config.toml
num_attention_heads = 2
num_key_value_heads = 2
head_dim = 128
vocab_size = 4096
extras = ["local attention windows", "paired heads", "gated attention", "attention sinks", "value residuals", "hashed n-gram embeddings", "a smear gate"]
init_std_up = 0.0421
optimizer = "muon_hyperball"
max_grad_norm = 0.5
warmup_steps = 67
decay_shape = "linear"
max_seq_len = 1024
dataset = "wikipedia_en"
Each number is 500 + 25 x the weight over its row's rms, rounded and kept within 0 to 999. Layers, rows and columns count from 0. Numbers have three digits each. The size before them is the row's rms in percent of the matrix's.

# layer 4 MLP down, 256x704, rms 0.0422, rows 173-252, columns 352-527
100:469498506543530473465526535507502488501498508528532467519511526470488469518473537542462517529463494498484439484477485490470484495509521499480492514493507483498433501499495426453538475491512534477468504474456510505508461468527483494538517508507494510507513478518465536500499526474535503474503496488507545485524525497496526509502497486522515474534475518499502510472498553515541512484494495518512478486509442479527458472526534457510499469489485523495482503498521516475492495485503524479505536514541480519499487486498504510477483481
094:524465524505513507497486454506479506495495515454483437486474510516454533498472479514504497471491492486492485487462471514462518473515505508517493482489493490463511521458520495504518539508506488540488495487457514500500516477537505476486506498484497484480523510478530512486496528430476480456518509466456487488489552499534549466491498495487487480527547507513449539532495511568496510503531529550515484454512503521467470506527485540518530516480479496506498501506476527481480490480538533475531463492493465512535476432501494502495470477
096:503519498475488471523486491469516539563491508509482508520539496470521488498491538489511501510512573493479435474485499468551488529523538487506461512528448504518493475508506528511487506467514536491485496522511519489530470493473475505532546483486506471493530464537463530485493537481466491495496488477453538536480532531474483518471488487533530471505504471486515522526493505458509498500495467496477538487500549535476476497487490504529489534561448530459520531529526471429496515523477489481512518492488441552472473526497484537515554506
097:514488489510481495519491474444495491459504463539433530528520522501499529473505507508461524509484504489469554490500505475529478489472505498507491497471515538498520500466489496533492531417513527473517551491489525505523515454474509518437541470511461524530501529523555529454514537530501480505515488498519498471522493519447479522489509535527510475538506481495510497471494499548527523478511459463499478471502463520539489475482523489488498506510486498490476476505501504506491496513515496486512530478485513508474507541492516496498516466
098:501528479545475549483520521483526494467492505496501480464520447516510539479502478456559515492527505499501509497477489487525530493491472527548487526496490501508520537516511488515486550496462490519514468500502506507463464498519542475477509499512502547512531483452526515549520513479499517453532531543477525471511496499496500527516524463496496480475515475549504484476504546532499537466471468498517527488482516521471491441535547552479474522513498433510526559459523508506482520484522500470518470530476476512444467476496523497465480528
101:458523484516486506484524452547486482478540532515481425500494438492553507482452489518464501502504489512489489495533468471507543500478529482470508465490506531507498531505501495523448476537498458503514469476528475494526489514493472509460491493508478510474494521528470498484504509507479508535486499472543459490541478523511501511429506533435516500506440520489517489549496527424502509506476535505572508499536534533503497481489494478533501504510482514498487494465543484491527510478459528479494526531462480489578504487476487487505464502
103:536496549456497507479570503497489510447508447516522544506464543491517464523477501512455503505492470508471532486528530508496493480441491491520470505443517510493550518498497529471486522466488505474520528534497495488474522515533506500482547467494489524470470493466477509505466511478547538488478491493483519522504509461507497493463475513464466509522502484490478536517529475499513476502489482506479475455516515520470507503502479499479526486504476583514473521529526510490524539466537475545481554503492535505533536469486516473473533487
103:510490526511466482533541504532508500481493512481517495518502520485529454576541472487481497511488504506491476503469523508526475490495448498483495538498486513471466489513468486500483473518529502503564506517504506520532498519522462583479527482473506472464484513535511485446491509454490488524527529482475521462519447538459512542515499506468521513509463551500531474489535483502481503504502525488449543549513513511515514501535513508490523459484514511504476462477502456510501505538475495544487512535498531483496525554524503480487509512
096:516498492524512440502526516515518519491506523525507480492501502477489481530441536503528502489453478514516544510509452481477476491470489484529509466471475484542500486492507549538512500528506485507504510505488534520503499450536490513484446488503483477508521507488522476481518554524461520514509485533466450464499485499522499534565509526480498486500497524507531510526547531540479491515500507504492471514478503481543492460497476513469479478483476477514524511496474497514490508460486496460538516495506517491540518539485500508506509480
103:449529503488495546474502507511502514498487502464513492514486492512519518469511499485474503493491513497498520489463518503535504530510511481471479505482455491475491495435489518501489530521534500502497483512507522517542497494508486487479459489494463536507497465519541483507490473563505496495501514503486502491488491506506526480501485485512523499525485535482528504501503529508513539463488483520475495453507524516476477538467484519450536507501501519519508496502524509511458504535504463510510435478509513502458505515491525486450502506
100:503484529487555481477475519452516513472493515449455497496472510525473445540552468448504454512508499498480499519547485500532499486531502516496487497466476506520512500494492528508485482450493483483472512515481476509532508475551485541504525514507488465498490484489509532505510473502538480453520491471511535476519459494489517468450480511503544483502502509515505494505474442491523496490509479527494507532504513523478506457494515469505501499478508497483553509479484516488505500473515489487515500505501535521516552512467527514500495465
100:491452516513478476498493504521519528471496544481454497468462467496477451509513468500519517500470490509554484467497511480492450483452483457559497478470455535492487479501483492491496473505535484518472439504522534523462501537521505499510480476487487503447515472550528540566471527498526489500536510520525547489512506484538481508562517498503486481523509493510493492509467467537506463509510573467501526476486497492533498489510517475523489487464560506514468515505535540494487472516511506501483516490464496526523496545479485485446520489
099:501455481502513492510491461501453501511504438518500476532510473523499496456486465512516489499521537520536463456458518499537528529525547519479471498512505482495520505478500497477494468484489506520487476488516501473546564432526502519526482495486537488494511503493515500483478519484502496492473475467479525503496500508528549489488479527492515493515475480525466500531490521491486506501523459495492489492576488469539514492522474547487526476515468483510516474455452517495536531510497467515508535509505532482483508502485548496493491478
105:503497501498494487500474519485461513496534489495500528499492489537448491494486488528523517510512485478489482491502507494524483482489526498505519484464497494505503525487496459515543552494429463509514512490459494470476542517496486542511483540490543468518507492518487446484489488498531510447439468516485520498494490494498549469493475502475484490498529493456502543478503486519502501492502508516485495487459547530514505506517506529474487448502538504468489506501487532490495504477480481488516522494469514503469534541551482477536510498
099:460499526504503487498509528503539498482496516452481513496513480440494520472473464529572543496518494505494471502490531526501488484458473451444508471482505460457484498537506519497516490526515534482479533493537470511497527521489508485508545465551507470498498481503477468473503528543462522500491527493481465487504467487477524494480470501470525504526498469471505494525513526482522519495535465489504501490499508488510513483482524504472506499500491515550493459487465468567510517499490537476490485461506493491508504465496497518546491529
100:470512506492517495508529524516518550528545483459460481470494459498490471498508500516469477470449484484551515477540489491480517551509505498512522522532493510507528469455486462515505454501510479483496483501527455492500506470504534493523478512547509528505532502545466516537459488534502490473481487444513557529522519479497459516550520535515525532487517481517536519505509463489511487501480485496511504473490462498527504453476499472519472506478515526511478490511521471525535534442494471521576467501522529496487500551495498497500498476
100:518499470472514540500540544508510513480547489474514500529531463454515463507511504485493524491499543509543482489504516481507487443519427513540541522485495490526540437484512513498544487505472520484510478492507483478500464513483505485516538504512490553489527518540480456523539464567494497500485472493522490509484488501494499510463493439480494531510510486538503477501524550449476476529481506509517479488497520538528497511529562489534462482480547553489486482466513505486532464485461496491501510505534510474486500480498517512542472469
097:487513533548482522532498486468520498527467502490522529460526513483519535504502492500568511487525481484547507496521499495504515493510498484531480533540510513490477492543512495511500472514518489486443530483499472507481456492518503515510520464545462499473514495486508497468501524488496501527508493479502522544517534466512530491491454486562478504489517444530533498568562513506471506455504482543474513496490524507509471538473471484544546493467531489534506497454487522484441516533489483497506518479495517497481472510535507515494515433
100:519487513523506485514515548497487505542485533474469456517575429525484520501516503545493517502508522495478520513491542506483491506517464558521486535531494463522539531482512450505472491512506491480479456510491486503535451506495496478481476485508478507469482501504523520500510487486438507487522518486538466509540522498517481509496525468481464529505507524506516527509513475517522502496450476470527493493499493486497515533524516502533475487486447513486547488501472502486486484490496481474509473523486499520549510539489533518500469473
099:515482482495496472505476515485505501500500419449511483514501519513472487470489466538484493473478474504518479501541440489513551475481548479465515583516518506488520499500521499475532520468474510482464539486504514546457539495480500477547540488503488514489501466509516499500565545497482522493490499532514526491454463492560465506579499524447519529490500513465495488515483559526541509482452494518545475476519482522503471483453507503485452516488518441471471567500531533497498460476528492510496513525461472488483476567524481495534546503
101:514494541511479527492511495467508466492515454507526495530529543496491508573512497517533510513497534496475518509535502495492506529518508500441518492529515478507528525509517504533500495501500544479493500496493500489521549514497509508528476497496491475516477496529478475485505503514513509512526532479486509466485474500511458456466511481496482544525490528472508457488570445492525533496489526479464484480486513493485480515504511512537512485533504535526526482468480502508515475518533513453489528500542524496499478492525485493481477507
099:565496534514487511506474495516493502501469501522484454490496492459487505490510522468501491551457487494460500525490487490497470519507474490528500473488507530499554496502497479496521504515506491485537545487543517543448500548503479507483493498486484481489513502476536540504477494480493491501567493512502494476519500509477505523503510481555516466521510495504503461520482487503516498491496491489546535479500504506469507476514476485502480508502432521517516525480531492439496514511533550504457501506507488535478484483515479493534452507
101:478539523493550554541512475525496562501532451513485462526484505501481513494532479543496533489481502496483513533500480482477464466512484489461514471472474466508511540517492511450519530523502526474467511541521504535540503534530453476525508488516497529484507463432491515498483544530527494496483486525498504499497457512502511491495466479502505516471509458515505509479493496467506488524488536470526458482514507514487498490467523495489442484515497467492483469472527494501559481509488530487475524506417492509489507468461515523478516487
091:510505525514506504488506533519499470513480499494470453441487570496495485534509468501496543513512530460478494500469485520488523505488492469492509564477532485498494478532506506453464528518490468506482495541485513523490482483490496521490469495537482514545524481484552474522511480502502475512507541448525542515523481521512520533488486483462525489486507502477538550497500537512465549474485544525483494483529514469546497497485475502491476463526460499501496546471472515523502518485492505507513501464525489502490528527494528516506523548
099:474478501474559511494496501535433500484480495523540464494511516533507476454499512510519487421528554462465503508460521506542501487526520502501522475519522511472495537516559501485481475537435533514446526507518477488510567511521476464513473464449491488490468445487465502475487496477505455534502522455499492512510468478458500503501497529524517507493487445474483512483507449518479507492495523506529496535479510517519487520491492485534492499515560497493501504503507475478499530492500489489487501487532510481523484498507511473524538509
100:517532495477556519550479477513471489512478499462512492509470465521456480538517510477523472512517475562491471489501462461525551472518521488485520502539457492516506506531480508529487502509466465526527469481504487488519473494510499491447511498504499491541527544487484503469534484494495505473459488465530549500512511479473498504482439511492485526499484459512443531544539503491480503470478488519510518473489468456485505493474510526505499473528491465498498513430492496548460492498510509491466542510505484512486534489457458480491484503
099:514508505472486497504497481474494532521512414511485512507516547527498517504503515531504523464429501502500563484494470489534475521465504496498526463493493549528481476505508497531506521470474501487499466521521473475538453501464512536504505550470467503529493519464502521509500513564515467533488483560451500511512488515504502505423500500487497537492539479490539493464541440527499514502480515498459496568551521470530491505496486495527474508518547515519497488520508492519474509490489486492471501506532499509468478501473498471535495479
104:520510522512492528564506473518509499491544516491496522540509508465487518492537503483520540473562493508513461527486519484501479498521527515548496463499512424506469489494519498527517475514506498533469506492458492493543532503505516476455514463458512517510538468480528518515530480529507501471490494457478543539497535512491516499503480503519499480527475479510502489489478533459512503492533471466542451464479477473480555528533454464461497495542508491482544488489542499550484514521484493464484490479515523504530499509487476513537518505
102:445521489544534519496505485512518482513536495511493493482484526509485473562505507499488508514515484502497510542523492544495482540496559495522503532512492484483491507502539537489504468526520517524476501520511481532492472512518503480493507476498469514535482530515480530473514466511519501503526477504517460437452521476505474514491484514479498521515448524526491543490526511494504493487489528511511503482510499494511480460481557458542460501490530522477499520489529496489527496509484535525489482471437466517516525498517511489483494526
104:508523484541467491551509459550523443468475495484443523527506475458521464459525508504511515472537466490538515529454500492520532489500504514549525495483528458495493484503514499525550484487472490477492513503465505514506495465518495498489500518532528503509491494483524475498488498495499497468520483517460497462529539502440487509508513505496473490586510495542503506509566550487499505512521494490521485545463505509450493506499473502470498450531459465511534489542504474527502486471521537471497470519485434493500523536491528536493486510
101:496487478530499490484500511500517486492524511515551505483556482485513504538523558474528488513496524531503454522504528512482489552516522443539508540511489463470506473447500477483520512495472496471485521459531484485491529491478513505515512536486563481447502525485487466526508495470494509530484501468497501526482474517527479472502451445517496476502497520522459513503496504511494533488480485485524476504518535536459483478487516512519471507489510528471475490507542508500520510532490489542575539519537528507462485574527454535540475483
102:418517449483468520521466501455554477480480453495492507482540443487533528469470489452501505497469492502504521517537494517510493481502419519537492526519440464471532513492502496496466507497525498517470477518498494457476512455474476523459484454498533527539527522484497491536462466511485501491488498485484491504515471509499500480496497505494450502485522550471494487476503503528514528524538503472511500517522515486476479542500506560528504503524488503539468505467483492494514499542468508526477504514501479481463489537512531503470461505
099:500520524494532478491510521503471468485498528484459514449473567546495483500500527489479510517516496551557466515493489517488494523495496498529447498515515542494501432499499499494518481462499465519497481481544532500561527463503508499474515476467476492448529544524542551503467497510523496512512483543507503521465459493525488536525530490498530505494545520512546484496489490485497503468462520465505518488516496548534530496487488511506507502518527503543533500488535519496486518513506461502476496503482521515447493458537534510520502492
096:470513506484465471506508498511529524514501513470498479465552509493535518484494491462499499504501509470514492470491495489480498492496487506566525522527514469508470506491544499552531511518486524474525538484504476475481452448479488466531493500505538488485501510484492439518481458521535469522528534483503469506488484479508494497461530514500461483515479505459513509489528495465475513459511498503502499558476472496512505490492507470480469474472465524488523506469522507472462477491516446531510541500505500484511522513497555485552512485
101:533498456513512477476495491479500516565498503501520437525525514490499494547549546492434477474484513505534503515469542479461475502468493484488496537521470520466530514486458502510509493529499488495514502447500510549481489485524526520524446496505489480491508511477470524503523511492441528495499474506477510495536480511460513563494465497519484501486503510460532493456479441527541514495495518506484518543497490507506503479521521493511505493511464494536515530482484490486492485500454480444507503460508460510490460475473528513482489513
104:491476468526514525549533481526524519515505520482517552499515485503501494448487488447487503516469474502496487504506512490493500493444521510505527449489491504469492497468509500512546481507511471487472517505456488499465506502481506501518462550502504512543522501505478534510487521496500465460466477505461462502524518493506472484509517500492533499516522519537482469518472482553513497510494546460466477495512498444487483473469472523475546462498554462507525454490492542469507463466549527495483536502466492508500521538547461517500533497
101:525514477527479492495487511498520496521531495493468507522530479446520505496513468556451500572529456469538543494497475494546490498507488493462505480492491500504472540489489498529503508532520542467479498560473567512495496491537488478493463499471488483502517470507513526495550517515488527485545514470472496470503523538467518469419490479494478498484477506509512516496473497496481520476513470455530508506450532497521464477486476532506490474526543533499542490482493472529462485534478457491481545542495523495562478511502534500527513537
098:506515524511506490522517475471497471530498502526507544507503492495498546530482508495547515501521462489539487497495517464480526500498510509482491472471517519455452504518527495548492512495518466502486505478532518497466494477509504497460493506474520490536496477538492480546516495514480496491531466460473492528481535489512476516512508517481487452493501494500512496468491483541509488469465527491482474505481540520495467510446491469518504483474554482498505483531505501488481510492501509494479520468527485502482457528464509460519477487
099:492508517464454495481515522515520480513504576469531526489493498501445504493520490524481514470508501510519523479489517532507504501535479524546471486523511474495538505477514514488499493515512535519524468501494526456500470523502496528496449483488434502501533462461525533521495511473512505518549512467474512468488498530468536479495532507569474499456508523506514534524509479530501528509478523487527509574463480505471453509497526498521492559521482475528523514541520499502478442519483513485489519506506533498524449520541436518504468494
102:456507493470459463525540488483503509472492509536452500473525497488480477520473512549537502474494529492493517536482514483514480509547494472485507490477501509469530497547488475514484525537484476513518487501493526491491454517503504483496575489506513512490505463511513467527485484438489530466475517506543469510454500523498511509560502511527464469486509536504525485481519432483516541536529509517501513532443540508489473463510505501525472509495460516486495498488476485516463496493449464522545493516495483491533519486510504471507524492
099:483494475526486526533450469521516514484529523490510451528522490492514505494472486524521536511503486516543541489470499507475461472509454494489491474488522502510505531473519489552551515547511493505531508503521531465509455502483462515469503543489502490479513526473546517512499476488422540489519501518494506509503498472507558508457488460481502505529501498469490501529480535463520495494526515480533494496473523551522491482508489481478435464479556506515473487514500503463504519480488553558511459542488490492447484472490471514529493519
102:498506538513486491502535498524524481491432522510495509500523532478526469478498522534491487480534510520507517487521523534476526549492520458525508497523497493491490502498464517508483491517472460517499472487503492495486511546494510470491500452515508484479507491536506466485463505451540454497465487544519518483507527480504531515532500501511485477531479498501515488489475499479522452524497499501482473512561513540461492528506487492478485500474482463513494510497525507492466495446509542481492507498513562475555457498513520470524515527
098:453499493493509475464537503528512396485518485524479509520556492471467566466482510492524477504524508543555510476473476450463505505513478516480572529473493528542521486548496497440481506541515495482491538494468449508487462509517507497488527474505530468525466491515499507471513506472526494517439540473522490508555485496483493469517490484476534514508475488509523513505508530485512477445491520535524496493461499556488525517503532517451446487516480498514459451506499486481487511545478529488502511443495501489512483508511483487561524514
097:473479509511492501483484480469533489524480468475512527519491568502495518503484507480461517507551495523471492546501493506484497505481501499487529476519452542500484487500519490484495475482490495524565475501501498479494520455454490528469526524507486521443507479451490483493503512486490508465467548501533509483476531550530514476492493475530525485473488486528510509490504473502481503476534465470507500488503492499516490498540514534493486465485511486444481515535501460496502493496485493540487503493467520493494467511553506472525487483
098:544506584482479468530509506503485507486492559448525499497496512496477505542496510486510508480497523530536452415505477487504510516508508545511494466539467533503514523503478484506490476492469524494498464480505496516502510481498532507537513549532520484506490493512514485499508505515503519478491523546477496510483517436489516492534496476476493482474482502485483502523517485491506504467508524482510485510455517449513511485529501524499474519468503470542549483525510507511492531522484520527527533467461498514503539503523467484497509555
096:501487498474520511502526509482499482465467462532523535495472522470507507490473504481531508505505510544490489471529513495483548513530495515498526492501535516495460489534528486483566521472512460540504479471510525482548523571523488498481494462508544519501507509550445479460513486494503516505540509465498521505529485466492518523421517532533424512542495525500517510514490487471513460466498520477521485508523471536503478488541537472509506479495523482493514494493503468513469493497510496518523482510474487522524446526494488502486515472
096:540555556499490500479479502494508499508503487515520492482509511515509513540513495500531508540537463490483498505534526506536466494488518480546487470482480532477492494492474544492531502449506549491548530509527512524513540506476533519508527521480491536553520497473509492519470498545499535496491502484473487511480470511485494507511464538541519454531499514501480495526480443466486527457539529497459538492526500492482451480537477502493536462530517488497516512505520469519507497491493534521481510500521485486524545487542509511556464516
101:495472525515538479501494461503497520458461485493494512564514537466475480498468498505486531537564510442488512503493507512480492495513546500481535433479507454497513472478532478472489490496519521512470500479490530483503518501490483475500543502522499493481482506510493474502500512551540498550520487510524459502463479471497482467473487500501472460525479478507460520538494478542498513501481529518496499459480505541515542484530492482499493476485498515513515512485488488493522487503510501516508524509524484505495500492473477508511463484
098:497485542484469509507482516520501502526533511484475506503528524524475504512462474456486485458462487524517516452488499484478485498520511519462552454525478506479484452519506526546470527491468496476519524503481549538486429499523497495567477503516501493494467491508533458504482523464525521525496520514491503501462508493488496471511543525467461505457515512491487479498477440541512457492487477466528516518517524485508522473519464505509509486553487445497472523491486473540501528484513508449517494493544462469472464525518542479478454473
093:517514505517527466507479480518496546494511500485494481508502487452466509480518461483462569522501479502520494517458453468466492544523504510486547523549486546493515500528505562519486511505511519505554506531517460503482475465466467509480494562543525468501485505478486512563529514501517558492488437489484497515525460477506471469489515482529486478501512503488477512511425479517487511472475519554546549497540494492493466485499473491523551519492508435510470513475494505500490520495515475550485461536506486516527479548502492517494483490
102:494479498507500489559504545493530486455510509486482508479510490510487491476507480484535482533543456506497492537470463502510514476490489462535487525527489509532505456462463500502519516530445506507472489491520492454488489491514523503501502439518462476494491477530499493526525489531444537468509495531482492500527480463478530487486499464484478476557487491492443528485471501515476484556486460532516476517496511512534496480504495512515468449508502465525536521498523520482530533504520492510500506482512486511470494482480495551456481488
099:476493501519505522494499465512501468493496549457531507513485533521435461528521503508511483503537461513536560526531493503490456513520479519492522475494499432469526477515475482523475500520562424491517532533483487460531534504496486500521535478508520486475508493483484521496474476569496509509489487438465505473527502493487475515499550507517500487469474497530538515481465500503527495533451506506494514499461527517500527502484496492500515487495510522517490504466457497520542499471480486511462483472485533495525518513452483494458482500
103:508538521499482462477524546493476466494498505481524472531504482495453481487497511511493503510537482470523457478453474501499511448541495485544500522492496483505505468477480516527498540528528476539481495469514471489498490535492506524484471472497558501491517470437497468494524519489510483550511546520507526504461461463497536517498517508544517469478502498525481476478480528513440497513475522509518467497518533486498478470500490504504479538511514480445528500507512499481494513482489482508487521507475532470523488548458538507554509535
106:481508507492480485492480484538547485534531513493514510549509536493509488481466483512466505500521461502541474485505522500520513434527492465537501552455535469486449478535476449482503490518481498517502513447479490513520472508506526498520519454473456496485519510495520530490498483491520512523511495544534506461488495482490512513476543520461524508480517465507511511438486478486469535547496517484515497489438528478513489506463496464533483497478499547476515477478499496552503507511497495493473500494490495492464476506450497493505494454
099:521503540510511499488548509467442515490512508521470489496506495556527520488557499477477490461501525520525545491445509514520537473475485482497526516426437467477500492497530510511524527443484481503479501493507513493499445488510468492518449510511489533461525494507523475473532494542493470521504547493514486484529525488504500533467488552528487489482541496484489518527550510511505504492479545504464468470501503546534542497486552492506489480518534495524510514492506524494514506498504504466461515527523486505549521463508528515516493494
100:527543524527527529451500529538521510566511516481444541502479487501553449511512532510532499513490473507467511479501468551500500493476479503478467518487477479503476488483475490474472534527502516448516476528503477495488485521541539494543498526497551522477510508516531475467510519500464527485468478519488519521520482467513508476534541503521477508479481479514504498434500507549496518503519486485513476502538506473491510452482497521498515555506445456515503510514485454534517520474520464494552471482493486491509482480492529545507481485
103:507520489496508485503500476505479518495503530511513551511473557504468531555537480528547459478504491474492501496508536520499522521480497516529539494493445482497473497515472500506441504532531499494522543520490525461515516531526509513514505463500491495503461487494512512487521489512507476490480552476486534525512484509540463509453478509483502527506493492520512503490458480526490532492490518505483546504553487477455542490527485467500482524486492534542542472483510500484465501554517486516527506513477467465497506526553506495463515538
100:463495494494512476487510502487519526510464492496463537502473512508469508505491496522470454527491517460464528529497499472468507498536494486510478460491527530485503491511509498529503477508465532499514477486484473521520507437519455554501497536504518505480507467455545515477503508529520467540514533486473490510491501450484497529512512482538527488508503481504481503494479484519473525502481524511432514500478514537470477544493506528484517482510541495502498516464507490454527506494500482497474549492487538507466485543511507534485501533
098:525526500541473487493522497512491503542502520489470482512481539533472500476514525458520512491455503525541500470493530518511503477515493511508501499495528511504504469480483475504501498544412440521541532505474468468518515472514546500482466527499508531529491527567472499539512461485546538520526490477490497476542448491571502497498525531508502453499502498486518504485506473497555521509508524469487483504549537500489478522490546509516502511463528457533490470539525463470454536490496503508487466450493524523491474486506452531519504485
101:490498486503501488517527523472458506484499523531468519535477503517500521519465514534468514505497497503496494484439501511504469483527516581512520518513468448476470516535497509499476504463537490478510505496495497490498525540470500481505498466510515507526514490532509463477513481511483476445530486499508510501499496507443526532495496499505494517524495510466512518525515544476517525494514519453518482516458494469530491473499514514561545506519555489508501467505475489512475514524518528472506484490504496510512494499465548493509496504
101:472509518495490488493480496471489533512493419490484466480481518485501471486500481494558515531495495487513530514480519499508476517563520526500501500490479529490519489491521446468454503520493525481504502499534508505561456519548484471498477456491508514483510493494489462494476443476480504525504481518530458507464512524474502484483485502476515510500445541511519506507465495467506511512496548526500503509454507508543528473515507520448487522494524502478554522492475494519479517539526488551573515541498478537493481516477490503488527513
100:493501539544458511516464490507521465475536511500518467470472501510483496482536525532544474542503466525542509478496495469487494495535523494533494494547459501478527518501560513480492477490441522478475475520501514516528512532501492492532490568478530468517450517463468508467506513530485513475496506456464539542528486495486500453528519493470474479536494493526503463490492506506518465468491490476445493507564510511481473523510510545504495462510524445497441539519483494462489516549485489527503484488492517503483461502466467521510481514
097:477509477490488525522485491495482523569480489492554491523547505519461496471539496527443497494528472514488513472521503490489508470474500498518525483544515530485549505462505459567467487497505493491508491471499540499482570498492482490502504448493498518528513477503504526474527547489481507526479502503492523473509501504520548517527496495487459519475502473527460501548438448502500471495480449483507481512494474510525477498507493489500486510505505496523538521467467532500489475492500529459456473527504546489531531510557521478470503515
100:513480501478495471525524485520516523475489514486518562498500500483518526496485479492477466505490513504526530491554492487504520510505519470487498461495486529503492538462479480515544513508469515462459481487523485521512470520494484511452469502497515505497471475484499495485510472495476496477486510486546520524481514494453482515484525547524523482493479483505479513513466511542480442519481468486528474535512489511495490511555450478513472502541502479491505483524516533497523490522489506525529533484509497471451462477445476512535532503
100:425497534515514467521532500496488510483481473509472502514529473503491480493496494483479518499521514517502534495481498524511525503492486495531476475521486479488507527490505529460515483490490493474474494504491509491515509545430486485535537529482487487528517509509503445479486515567510474533529482481492498514504483481491499467515514493500504478505459526509492497539457552484512514525494465491536456510525445479496483543524538504538498522480495522483502522527462528487526504481483500501502493505472495495476509496501477495507502482
098:464492515465512468456471489460484507514442461521518485483437497459459484507528543474473475505501499495546484500484453451505506488494534526543491509514495496503515440483514498523500499527520483510460498486508523456520500498497504508481509480510532499493498532489522465530515511488496478450498466531507456552503521521531506477485478479488529518515497513507494476491482462518486487498490485503490506536507503495531486515514480456546531509529532505489504476503468494495479530487491463480508498569500523503445475486524468543551445508
099:461482524461521526543483534530462485489506474491505466497462477530495476496481513475517508505500509473500509478510519499506513505529510533489502509510475506492476514484503453472491505530504516464479497491475489502557492476477488495491497521498484551436472491537506471512469482513532495486488471451519473492472514512530485531478498492471504498523502482524456504510498484504506559475480504535529500511504483497473511489494513500513506517505508512520509522514482573539509507493490501520473465476430444452551516572526493499482503532
101:463534508455502494532520486537465475510513515524478519472554493512505506473511464497504439470517505505502534494486503483525480502437467521498484474522472448503523534509489538491468503530476486530546495510485497541467485506502477500514482545501500509460514525485513491463496497475530499485521522528502458503513466464516470470450500511480496504501504513472485505502465522554462531532531483498507497516486525484516509475541501501465509536517539461473481500519506501507556501491465482449461539493530475535504433507530542453490465526
102:499468459543500523464513533513477449495513508517523529487506517510514530448531555487498471499500528508513547520469523459493490507497479480487501510514505485465467515518460519536544537490483471516466467464492531536470581463522497527494496551494497513512458506503511529464474494540491509531563530494502501513545536470501529463531556506487542507478499501487472503485535492529438520448536494496458514442466522523501509509471531515493494539498512457507463469472475506505491470486512535513494506492503528488475495463556510445486493479
103:439559482508510476472516492475487487532501470509488516522498455519496467507516499483484489533515522478445478490527531505429490525517502521505532523519516456509484528494512522518515468444524479503477525480511462463529498525500524504500486491497501502518515525458487527527557486516502532512521529516509496483452511506529506488507488496523500478523527491508540505513487512483507524497452488542497510473448488470488510497557500499503485531516521519536485496498537508497527462522487467513522499499502550523552501528495509481507493492
104:499468469504496486461527486463533506532498530507498527491489547532487492461512524508497491507509505508450508531518458508485458494525493493493497476541523471518497477520511493485493472500474482451507490497517481483441529509473538489538462493525504470460532497465488496494510525520481504473526487489534516497560465473486464506504548523520537539498531481512472500546505545510527517513493524479476494515531498531512486468528514503471546494491474505439480479471529473567473525490494537550459518474483445545474475548506517535489507480
096:536515493510532476511506494485462534443489505490518492474471515472482497486525523479477457469515491485551530506517502505504482488472434485447483525522493486531505517478488492490525534507492493482492502480505526528518493553475500491492453518492468536539489479510472509516499510480454519515493502509487516510514458489544511468528486503523498455455494500484482477475542481568520522458525488486475529552507500493504529489523486516516490466503512432516502532523510477510469482522512516478462471539531474476527516501516489472475496510
100:516501483495506483496482527487499460528502475450483507528479497529505473515510475450530494505465563516515506478530529512503489488469463517505487503509488491482447496550509510487485509528484533510480481537507485487534469529504489465540450530490476512517494466536531459486526470447449484496497525450441509512519483494515490479519545524476516467546478487499504525501497485520474466529486512476488521470492514522482487515487522516491473547485500442484502535510477492490534479517489490527492506495514541523472514516523479481508471518
100:447523478531518482473491479522518500538519527512472465512485448501516493489523462510492529493517545501505505510505519552479473518515517452538491505462502485497512449486524554462514538499531494472561455478486484485492520524533523489448537516491480490489531496489498513507490450458468502508529470499482521504530471498498498480500485520494496518542451531522485491475492508520530477477506511477492549510478514543563514503447524502471472516473517483498545493475473514511538495507530523457518473496491486526498472495516485480480463472
100:517480502514514502487512511519545550501523482495501506482508488475526538494545502519489525474511518526558529499511540517508510521467487520473528511522530479505512495477490500463539487483519490483543514498522501511487543525498524507514509518524464503477539503504484475483459486530474570493521517471529519511518476498526499495519498524536524481538498507485500528507529514566537528492470500509471507519519488517497513473465514514526460487489506516469461514518499507474518535541497571522462506526521468544522475463527501535477508532
104:545492535517502551530515527469522482515520503553473528501501546530515474496554497547514539490515495479489490500473511491496543545493503491512487486439533489508513460506522469485532508496533529506524496459491521462557573532465543511481530477499491500488518512487496477473490481497514518480518508522554493504538483487520514532495475517507522496538535483502531535501512532470519535539495525474533513486522509499479463473480487483508495522486560539509489490533471520526501527503516517505501553478494530511501508539521501535491471478
097:452460466479473511492500481528505511450530513500470513453529525494479518463524503533513511547514509527530502470506533493466475487535465515489471483506472510486554484549497538532463494517545479536471502503439485498513555466514504514518536498547575513526526524533501483492527481496542506492528483509520496521484500514540537531481503474502447522558471522539530522504434527474499501492507444511516473524483513495483486499521467494484556519537529559511501502508493471558509515525517501458505502465512494505522450490551464515463520489
096:511503531512504503501482495487506475540487490488495535510490465457473474501518443551502516494488499522495548498510514460498500508540483468531486491518501541492476522504470503497466499464535495492493500505485506508525528529529542465504523468491499503496536515501517486490478495480504523483454530486550466468466497477514515453546480544496455523472481501502489476491509479497479487495476491526485501488530535533530522465501520497496507508519523519499470460486460510507516521524507488513480515506470511528521522498504483517461447509
096:542529512452525459487497513465540514517462508525490468482514500519478510469515532518526510519451496493493548489512527492500481535451513478497528486486534502548553438488500546447542468487491483511494542509454471484497531517454510501445501506529501463501459514503484481496533497486438461508545491500528532478502468519440483485503519471471524524482554509483430508506486512563525491452484505483480494441507501546479495502489482509548503493526429501494473528462521502508473502539495493479510469525517458487508470522555571490482468510
100:473477499521465462531503495459543498516532500453509514503517472554497494483535548420518463487504508503549495474455496469487503527485508490541508569516491488498524527545525514507504475515539497469488484505502495477512474467499485492496481534501505515530500464490490465481539537511538483496514474486536539508475534538469504524526467508467490491507509457495483520478547520539509495494520420484514506510464506466497519462488482490503507502535472506503432509483455476498490461516531501491485504484510529521541449461540548503519471506